{"n_layer": 10, "d_model": 160, "n_head": 2, "n_kv_head": 1, "head_dim": 64, "d_mlp": 320, "vocab_size": 8192, "activation": "swiglu", "norm": "rmsnorm", "norm_place": "pre", "norm_eps": 1e-06, "positions": "rope", "rope_base": 2690.0, "rope_fraction": 1.0, "qk_norm": true, "attn_scale": 0.125, "bias": "all", "tie_embeddings": false, "parallel_block": true, "init": "normal", "init_std_qkv": 0.0277, "init_std_o": 0.0, "init_std_up": 0.0277, "init_std_down": 0.0, "optimizer": "muon_variant", "lr": 0.00853, "beta1": 0.95, "weight_decay": 0.015, "lr_head": 0.00741, "warmup_steps": 119, "schedule": "wsd", "decay_fraction": 0.699, "decay_shape": "linear", "final_lr_fraction": 0.05, "batch_tokens": 32768, "seq_len": 384, "doc_mask": true, "train_tokens": 251200000, "steps": 7667, "dataset": "wikipedia_en"}
Each number is 200 + 30 x the weight over its row's rms, rounded and kept within 0 to 999. Layers, rows and columns count from 0. The size before them is the row's rms in percent of the matrix's.

# layer 6 attention value, 64x160, rms 0.204, rows 19-32, columns 0-79
096,214,233,210,243,148,229,225,220,130,215,224,202,219,172,190,196,208,162,237,228,208,186,178,209,161,178,180,218,277,259,236,210,259,212,151,200,189,197,213,126,187,202,180,214,199,261,195,205,190,224,228,163,211,164,157,216,193,153,170,193,171,253,240,241,121,220,212,204,152,168,174,141,182,186,241,204,184,193,219,218
109,179,169,191,196,164,200,225,186,196,200,145,240,225,212,210,182,250,201,144,212,189,196,179,190,172,187,243,224,169,214,221,209,187,132,172,249,188,173,169,256,246,199,228,267,181,217,160,207,190,209,143,192,173,176,201,183,188,206,224,207,200,179,146,219,235,182,250,153,152,215,241,180,210,220,184,236,193,194,182,204
100,244,192,181,218,208,272,201,274,219,181,214,203,217,207,211,210,153,213,262,212,176,175,163,163,139,223,180,219,201,173,160,213,214,228,179,211,139,177,229,168,239,213,223,206,235,211,244,233,175,230,179,212,176,167,241,182,145,205,183,159,145,207,162,204,176,202,192,191,158,215,226,200,137,218,208,249,178,202,187,143
107,212,127,245,215,248,128,197,214,196,180,188,218,178,183,171,171,181,198,197,169,200,208,172,211,204,185,181,148,151,212,201,229,228,204,209,234,179,181,236,188,201,227,236,178,200,239,229,217,193,146,136,159,237,213,132,236,226,217,232,219,206,189,204,176,208,172,149,244,218,194,250,217,178,209,214,227,197,150,225,192
099,196,265,247,177,215,220,184,172,204,190,176,246,175,191,177,226,170,164,169,160,191,204,208,183,222,213,216,230,229,220,178,179,204,202,208,221,237,228,130,246,197,196,204,184,192,179,190,228,238,208,238,162,191,175,265,165,191,201,203,118,202,222,188,158,213,200,223,224,228,160,213,230,165,196,222,221,290,249,252,195
107,224,250,178,199,132,182,193,224,215,213,258,190,207,209,223,229,166,202,145,159,180,206,186,212,210,147,181,219,186,212,206,204,191,221,185,152,177,208,186,152,207,204,160,260,219,198,158,176,235,242,203,232,171,208,163,194,159,251,188,183,170,258,206,167,227,193,218,173,220,164,152,195,213,128,230,204,236,194,197,178
100,169,238,252,197,236,211,230,172,212,211,142,231,200,199,137,243,162,174,194,209,209,191,256,186,217,199,241,168,279,242,213,195,198,235,206,172,181,162,205,241,188,207,206,163,195,160,194,222,166,209,271,184,235,229,184,243,251,202,271,207,231,216,194,242,242,179,200,156,178,251,216,235,232,194,202,197,233,230,212,155
099,201,171,249,247,227,199,168,146,208,151,160,190,218,249,242,147,221,173,188,187,189,157,145,238,200,183,221,227,184,214,186,229,191,207,230,169,214,208,189,234,171,179,146,207,247,193,203,191,157,187,215,206,194,231,196,158,186,236,153,179,202,217,151,165,218,166,163,157,143,212,206,208,162,217,227,187,202,177,242,241
100,158,205,233,224,195,178,202,174,230,193,208,209,240,222,191,157,185,165,195,218,180,207,199,199,173,174,227,136,210,189,161,172,222,275,263,198,203,261,216,174,203,277,215,213,192,208,221,198,247,214,140,169,242,253,202,213,134,203,213,245,144,247,175,177,164,185,193,204,221,207,200,150,221,196,257,213,193,213,222,198
101,228,227,171,204,227,212,229,181,258,244,194,134,181,236,238,191,195,158,206,148,227,179,241,195,223,177,198,158,214,219,244,134,147,162,173,231,178,217,251,200,174,217,201,229,218,177,201,224,231,208,165,178,188,271,189,183,211,216,170,199,186,207,194,183,157,200,186,159,209,142,233,219,187,221,179,182,183,210,211,170
100,208,201,186,142,203,208,204,243,212,217,199,163,172,185,198,159,151,192,207,215,235,243,196,232,236,185,195,184,163,198,214,200,189,234,227,197,185,250,209,204,184,212,149,262,253,126,228,221,140,190,223,175,217,193,166,187,206,248,246,191,162,257,191,213,259,251,177,191,176,198,263,209,227,181,227,177,127,206,174,187
105,208,180,190,242,112,221,235,229,190,220,238,214,169,221,200,128,207,196,182,203,171,217,203,221,222,202,209,230,194,222,173,177,211,237,138,188,141,217,233,226,163,222,182,233,222,232,241,167,190,146,206,169,197,146,204,189,235,185,224,228,144,211,220,228,200,192,193,208,190,211,171,204,175,227,211,181,202,193,242,222
089,209,222,223,225,149,188,185,200,221,177,168,210,174,220,170,173,197,238,195,235,217,251,184,147,229,188,154,225,167,194,186,200,156,189,210,199,186,154,194,208,196,189,191,208,192,239,195,223,167,148,167,200,226,220,240,167,173,155,215,215,201,225,140,134,135,193,240,224,199,142,222,203,245,202,232,195,189,137,173,219
094,165,233,145,177,146,222,221,180,272,208,182,194,189,209,198,214,191,206,216,221,215,203,267,189,240,172,187,243,194,246,185,181,225,189,206,182,160,244,211,204,206,186,274,203,205,199,203,274,253,203,216,187,233,187,188,157,207,241,147,159,234,247,184,214,195,173,192,191,226,151,268,194,230,183,202,190,210,185,210,149
# layer 6 attention output (transposed), 128x160, rms 0.206, rows 19-32,83-95, columns 0-79
099,188,178,129,193,218,252,179,183,170,167,213,165,246,211,204,177,220,191,158,232,231,231,237,229,196,210,175,202,187,169,225,192,197,236,160,257,179,188,178,179,160,247,155,203,180,207,151,160,196,197,244,235,193,161,152,161,161,162,210,169,201,233,231,224,193,245,149,220,220,267,198,214,219,225,188,195,210,283,212,211
113,211,181,219,201,173,235,163,173,222,239,151,217,192,205,134,154,203,160,261,221,159,245,182,183,205,149,241,200,190,261,179,275,225,182,257,183,253,201,205,145,228,189,204,229,186,158,162,180,259,207,207,189,199,199,162,220,160,224,229,211,211,185,205,156,225,189,218,177,200,170,187,177,231,221,182,168,193,191,208,265
102,252,270,196,201,210,190,159,221,189,116,213,190,180,217,232,152,163,185,193,214,194,186,148,189,237,215,181,248,186,204,161,217,186,203,201,205,191,189,195,182,191,234,227,201,185,194,208,173,188,200,227,188,254,157,217,239,219,202,145,192,209,239,221,247,257,180,210,221,151,170,161,245,175,209,186,208,217,181,212,251
089,201,128,207,197,178,191,222,172,213,140,216,251,271,199,193,200,176,225,170,212,205,181,233,229,203,212,178,217,225,166,170,203,173,204,248,213,202,189,159,219,225,164,266,180,239,250,220,133,169,164,194,172,195,212,192,246,238,226,208,182,161,201,144,192,204,131,223,191,189,207,184,135,154,164,229,200,170,180,185,160
099,223,228,255,204,175,203,212,193,208,236,180,215,206,150,219,180,264,189,190,187,180,222,227,189,210,197,173,171,180,234,187,174,227,197,208,224,262,210,125,198,187,234,240,216,216,195,181,227,212,196,238,229,227,179,211,234,263,231,212,236,223,206,182,195,200,142,166,203,188,206,190,188,199,188,201,163,270,232,230,197
115,270,217,206,204,217,162,203,196,225,188,154,175,231,217,202,212,227,183,149,236,203,237,255,128,213,201,181,177,170,241,166,181,187,154,264,179,188,207,140,226,213,203,230,191,172,184,253,210,265,196,173,175,213,185,203,227,203,178,114,240,197,233,182,207,214,243,198,182,224,199,225,192,251,185,205,213,213,172,186,243
100,153,185,206,187,181,225,221,190,165,262,215,189,115,211,209,223,186,226,191,226,198,239,161,197,189,217,216,168,184,226,237,166,217,238,154,190,180,179,175,182,228,140,203,155,218,190,138,185,166,155,225,229,180,185,209,214,250,182,244,234,153,244,197,194,198,165,199,256,202,150,199,225,165,207,235,125,195,202,265,157
094,227,180,196,231,194,205,185,222,205,188,226,189,200,234,254,219,206,166,162,206,231,139,221,168,254,205,217,226,197,104,182,186,240,203,204,173,135,232,205,210,178,166,198,225,184,224,226,177,160,191,234,199,201,162,204,153,131,225,204,233,219,204,169,191,229,207,206,192,219,203,174,215,162,193,245,187,223,203,202,153
096,187,172,124,181,213,204,193,193,219,171,205,203,209,187,172,189,207,183,296,185,194,187,209,142,167,218,261,224,213,190,212,182,170,221,207,184,183,203,202,154,173,161,170,181,241,180,214,239,194,206,156,228,164,132,160,154,204,195,210,199,209,176,208,160,207,147,187,245,248,220,261,201,252,170,242,248,177,214,198,256
106,229,217,166,224,199,201,178,201,175,163,239,202,204,290,191,209,190,187,234,207,190,168,224,193,182,130,196,193,175,241,193,161,202,196,182,188,155,169,164,215,185,209,227,198,181,192,211,191,194,216,218,219,219,227,225,163,167,191,194,190,221,200,252,207,132,219,231,236,203,242,201,263,217,193,159,257,247,194,182,224
091,222,217,232,177,188,209,183,185,197,219,159,232,194,214,209,150,174,223,287,183,155,141,226,192,213,161,112,205,210,212,216,209,239,176,218,209,196,188,251,227,197,254,223,267,192,145,200,208,203,212,159,189,187,209,186,183,176,192,191,213,217,200,178,203,167,181,202,241,195,211,203,227,216,199,195,227,168,177,188,206
098,248,232,182,236,169,200,290,236,186,148,153,169,204,166,215,176,231,206,167,180,212,208,197,203,195,196,231,172,163,256,196,193,214,212,165,221,200,234,153,194,201,209,185,160,168,205,207,175,183,222,193,204,180,221,176,210,224,222,182,197,178,209,191,195,222,171,201,177,218,199,209,248,191,185,192,130,165,177,213,255
091,165,172,177,210,207,230,148,248,241,201,231,218,223,225,186,145,248,200,183,202,189,193,242,139,179,203,215,204,153,228,240,205,203,225,169,204,222,220,176,249,174,189,236,166,195,203,201,165,210,214,269,146,211,215,157,218,164,212,211,200,205,169,221,236,200,205,227,184,180,196,223,271,152,202,188,246,187,233,222,141
103,272,231,139,218,218,257,188,234,220,197,181,178,211,201,186,196,177,165,163,176,205,243,183,231,249,179,194,157,195,229,233,243,175,170,156,213,211,175,124,199,216,206,222,207,209,176,173,209,273,200,253,232,234,118,169,232,149,246,188,170,191,193,249,220,183,177,175,212,213,169,218,228,212,200,159,229,206,235,211,173
097,218,236,212,242,212,137,168,183,178,215,194,201,200,226,218,200,176,178,131,226,213,212,239,185,212,240,205,131,197,220,158,192,177,146,210,208,194,215,187,192,216,176,226,221,180,253,202,227,162,201,201,142,187,244,170,204,214,217,201,254,184,183,177,178,234,184,240,204,171,176,220,233,156,221,171,241,163,181,168,178
096,203,174,139,219,167,154,210,219,155,219,214,172,187,256,249,178,217,235,193,176,217,212,183,169,222,253,208,161,203,182,224,115,158,183,160,253,206,219,160,191,252,161,252,195,230,267,223,244,186,167,182,214,215,200,202,188,193,159,207,184,202,203,175,214,179,229,198,252,154,211,195,205,140,162,212,252,195,211,215,136
115,165,154,224,196,161,178,253,209,230,251,141,222,203,229,167,220,235,220,213,162,212,216,241,138,200,172,224,201,195,206,213,214,157,225,245,207,226,169,183,240,169,152,186,224,207,218,145,167,214,236,177,200,229,189,195,181,174,199,202,175,159,164,163,181,150,205,190,206,205,198,261,171,188,193,205,240,195,222,166,151
117,199,243,186,201,186,258,225,290,237,216,184,177,189,190,212,208,218,203,200,224,198,234,194,195,146,212,212,250,211,247,218,161,210,182,211,191,226,220,213,176,190,199,219,218,143,153,169,206,181,204,230,210,247,213,225,172,174,154,162,189,232,198,195,219,166,231,229,170,216,181,245,240,264,188,180,178,212,243,222,248
103,162,167,155,225,254,199,206,251,217,218,188,235,234,245,166,191,179,219,211,207,247,240,200,217,163,183,249,273,249,168,178,227,175,193,216,209,224,170,226,199,148,156,187,192,196,179,123,165,238,173,174,182,226,219,182,155,183,186,239,224,160,160,206,209,187,204,255,175,187,219,218,208,204,186,222,165,181,193,169,222
101,138,180,223,173,246,204,208,248,219,155,213,214,180,212,176,177,179,190,162,178,159,170,164,235,194,223,234,189,209,223,178,239,204,213,149,170,204,196,215,170,168,193,211,160,227,203,193,175,163,226,208,206,157,203,185,233,169,187,237,194,177,177,238,146,266,218,155,155,219,205,164,248,191,269,160,173,185,241,204,145
099,276,150,212,226,272,173,211,288,198,184,184,208,244,232,217,229,237,188,178,197,288,150,185,178,213,199,193,184,191,203,207,206,196,201,201,196,194,219,227,177,163,220,226,242,218,164,257,195,185,227,139,173,192,217,256,209,177,222,190,197,210,208,188,186,177,210,211,191,240,255,244,193,220,147,192,232,271,206,224,189
100,245,172,169,148,182,250,162,201,231,208,186,212,181,217,222,186,187,236,241,202,155,221,190,180,137,231,182,221,245,246,276,194,162,174,191,200,222,216,158,187,160,138,212,241,237,210,144,233,203,237,148,220,199,219,221,214,222,171,166,219,254,215,211,177,232,208,221,193,180,218,194,166,219,206,160,192,209,226,226,183
113,179,173,255,222,212,175,254,167,183,173,217,188,182,200,182,207,97,211,214,200,209,170,242,213,183,196,200,204,224,188,169,179,215,168,211,227,200,141,211,228,180,189,194,182,166,178,187,130,194,230,221,154,194,212,219,192,170,201,197,151,158,170,221,278,192,252,202,178,182,207,188,233,175,236,185,175,189,205,168,180
099,191,170,199,208,174,228,217,235,240,196,235,233,216,160,229,162,181,178,216,210,177,199,194,160,226,193,225,160,204,169,149,189,190,246,188,138,216,142,186,216,211,172,215,201,162,185,205,207,220,230,189,209,174,195,205,244,167,213,192,150,211,210,159,167,239,222,191,167,157,176,192,162,178,175,235,104,170,153,205,150
108,250,186,220,203,243,201,244,265,204,168,136,152,200,185,220,237,167,192,172,207,226,209,197,177,179,263,254,168,206,260,244,215,180,206,223,162,264,230,205,228,204,222,259,175,179,129,182,221,179,267,185,238,227,192,204,221,231,164,212,194,183,233,214,201,212,205,220,164,190,225,222,167,177,239,154,180,210,198,199,211
106,128,205,196,143,205,206,198,206,193,194,164,159,208,163,201,222,211,235,117,253,157,167,193,173,227,225,170,212,224,236,194,222,166,169,211,183,217,169,169,160,201,127,190,273,215,142,147,206,176,254,189,165,231,228,205,206,151,207,188,248,216,194,185,201,206,179,192,241,174,231,214,201,193,236,243,205,221,212,190,150
099,216,197,199,240,217,189,253,173,194,217,151,215,182,157,191,224,170,196,317,162,241,237,182,202,166,203,188,175,226,267,145,176,215,208,236,186,182,203,220,181,213,191,139,229,228,188,180,219,228,214,163,178,183,210,243,178,212,192,196,172,237,289,235,191,197,196,197,160,176,257,212,170,244,232,230,132,214,187,178,229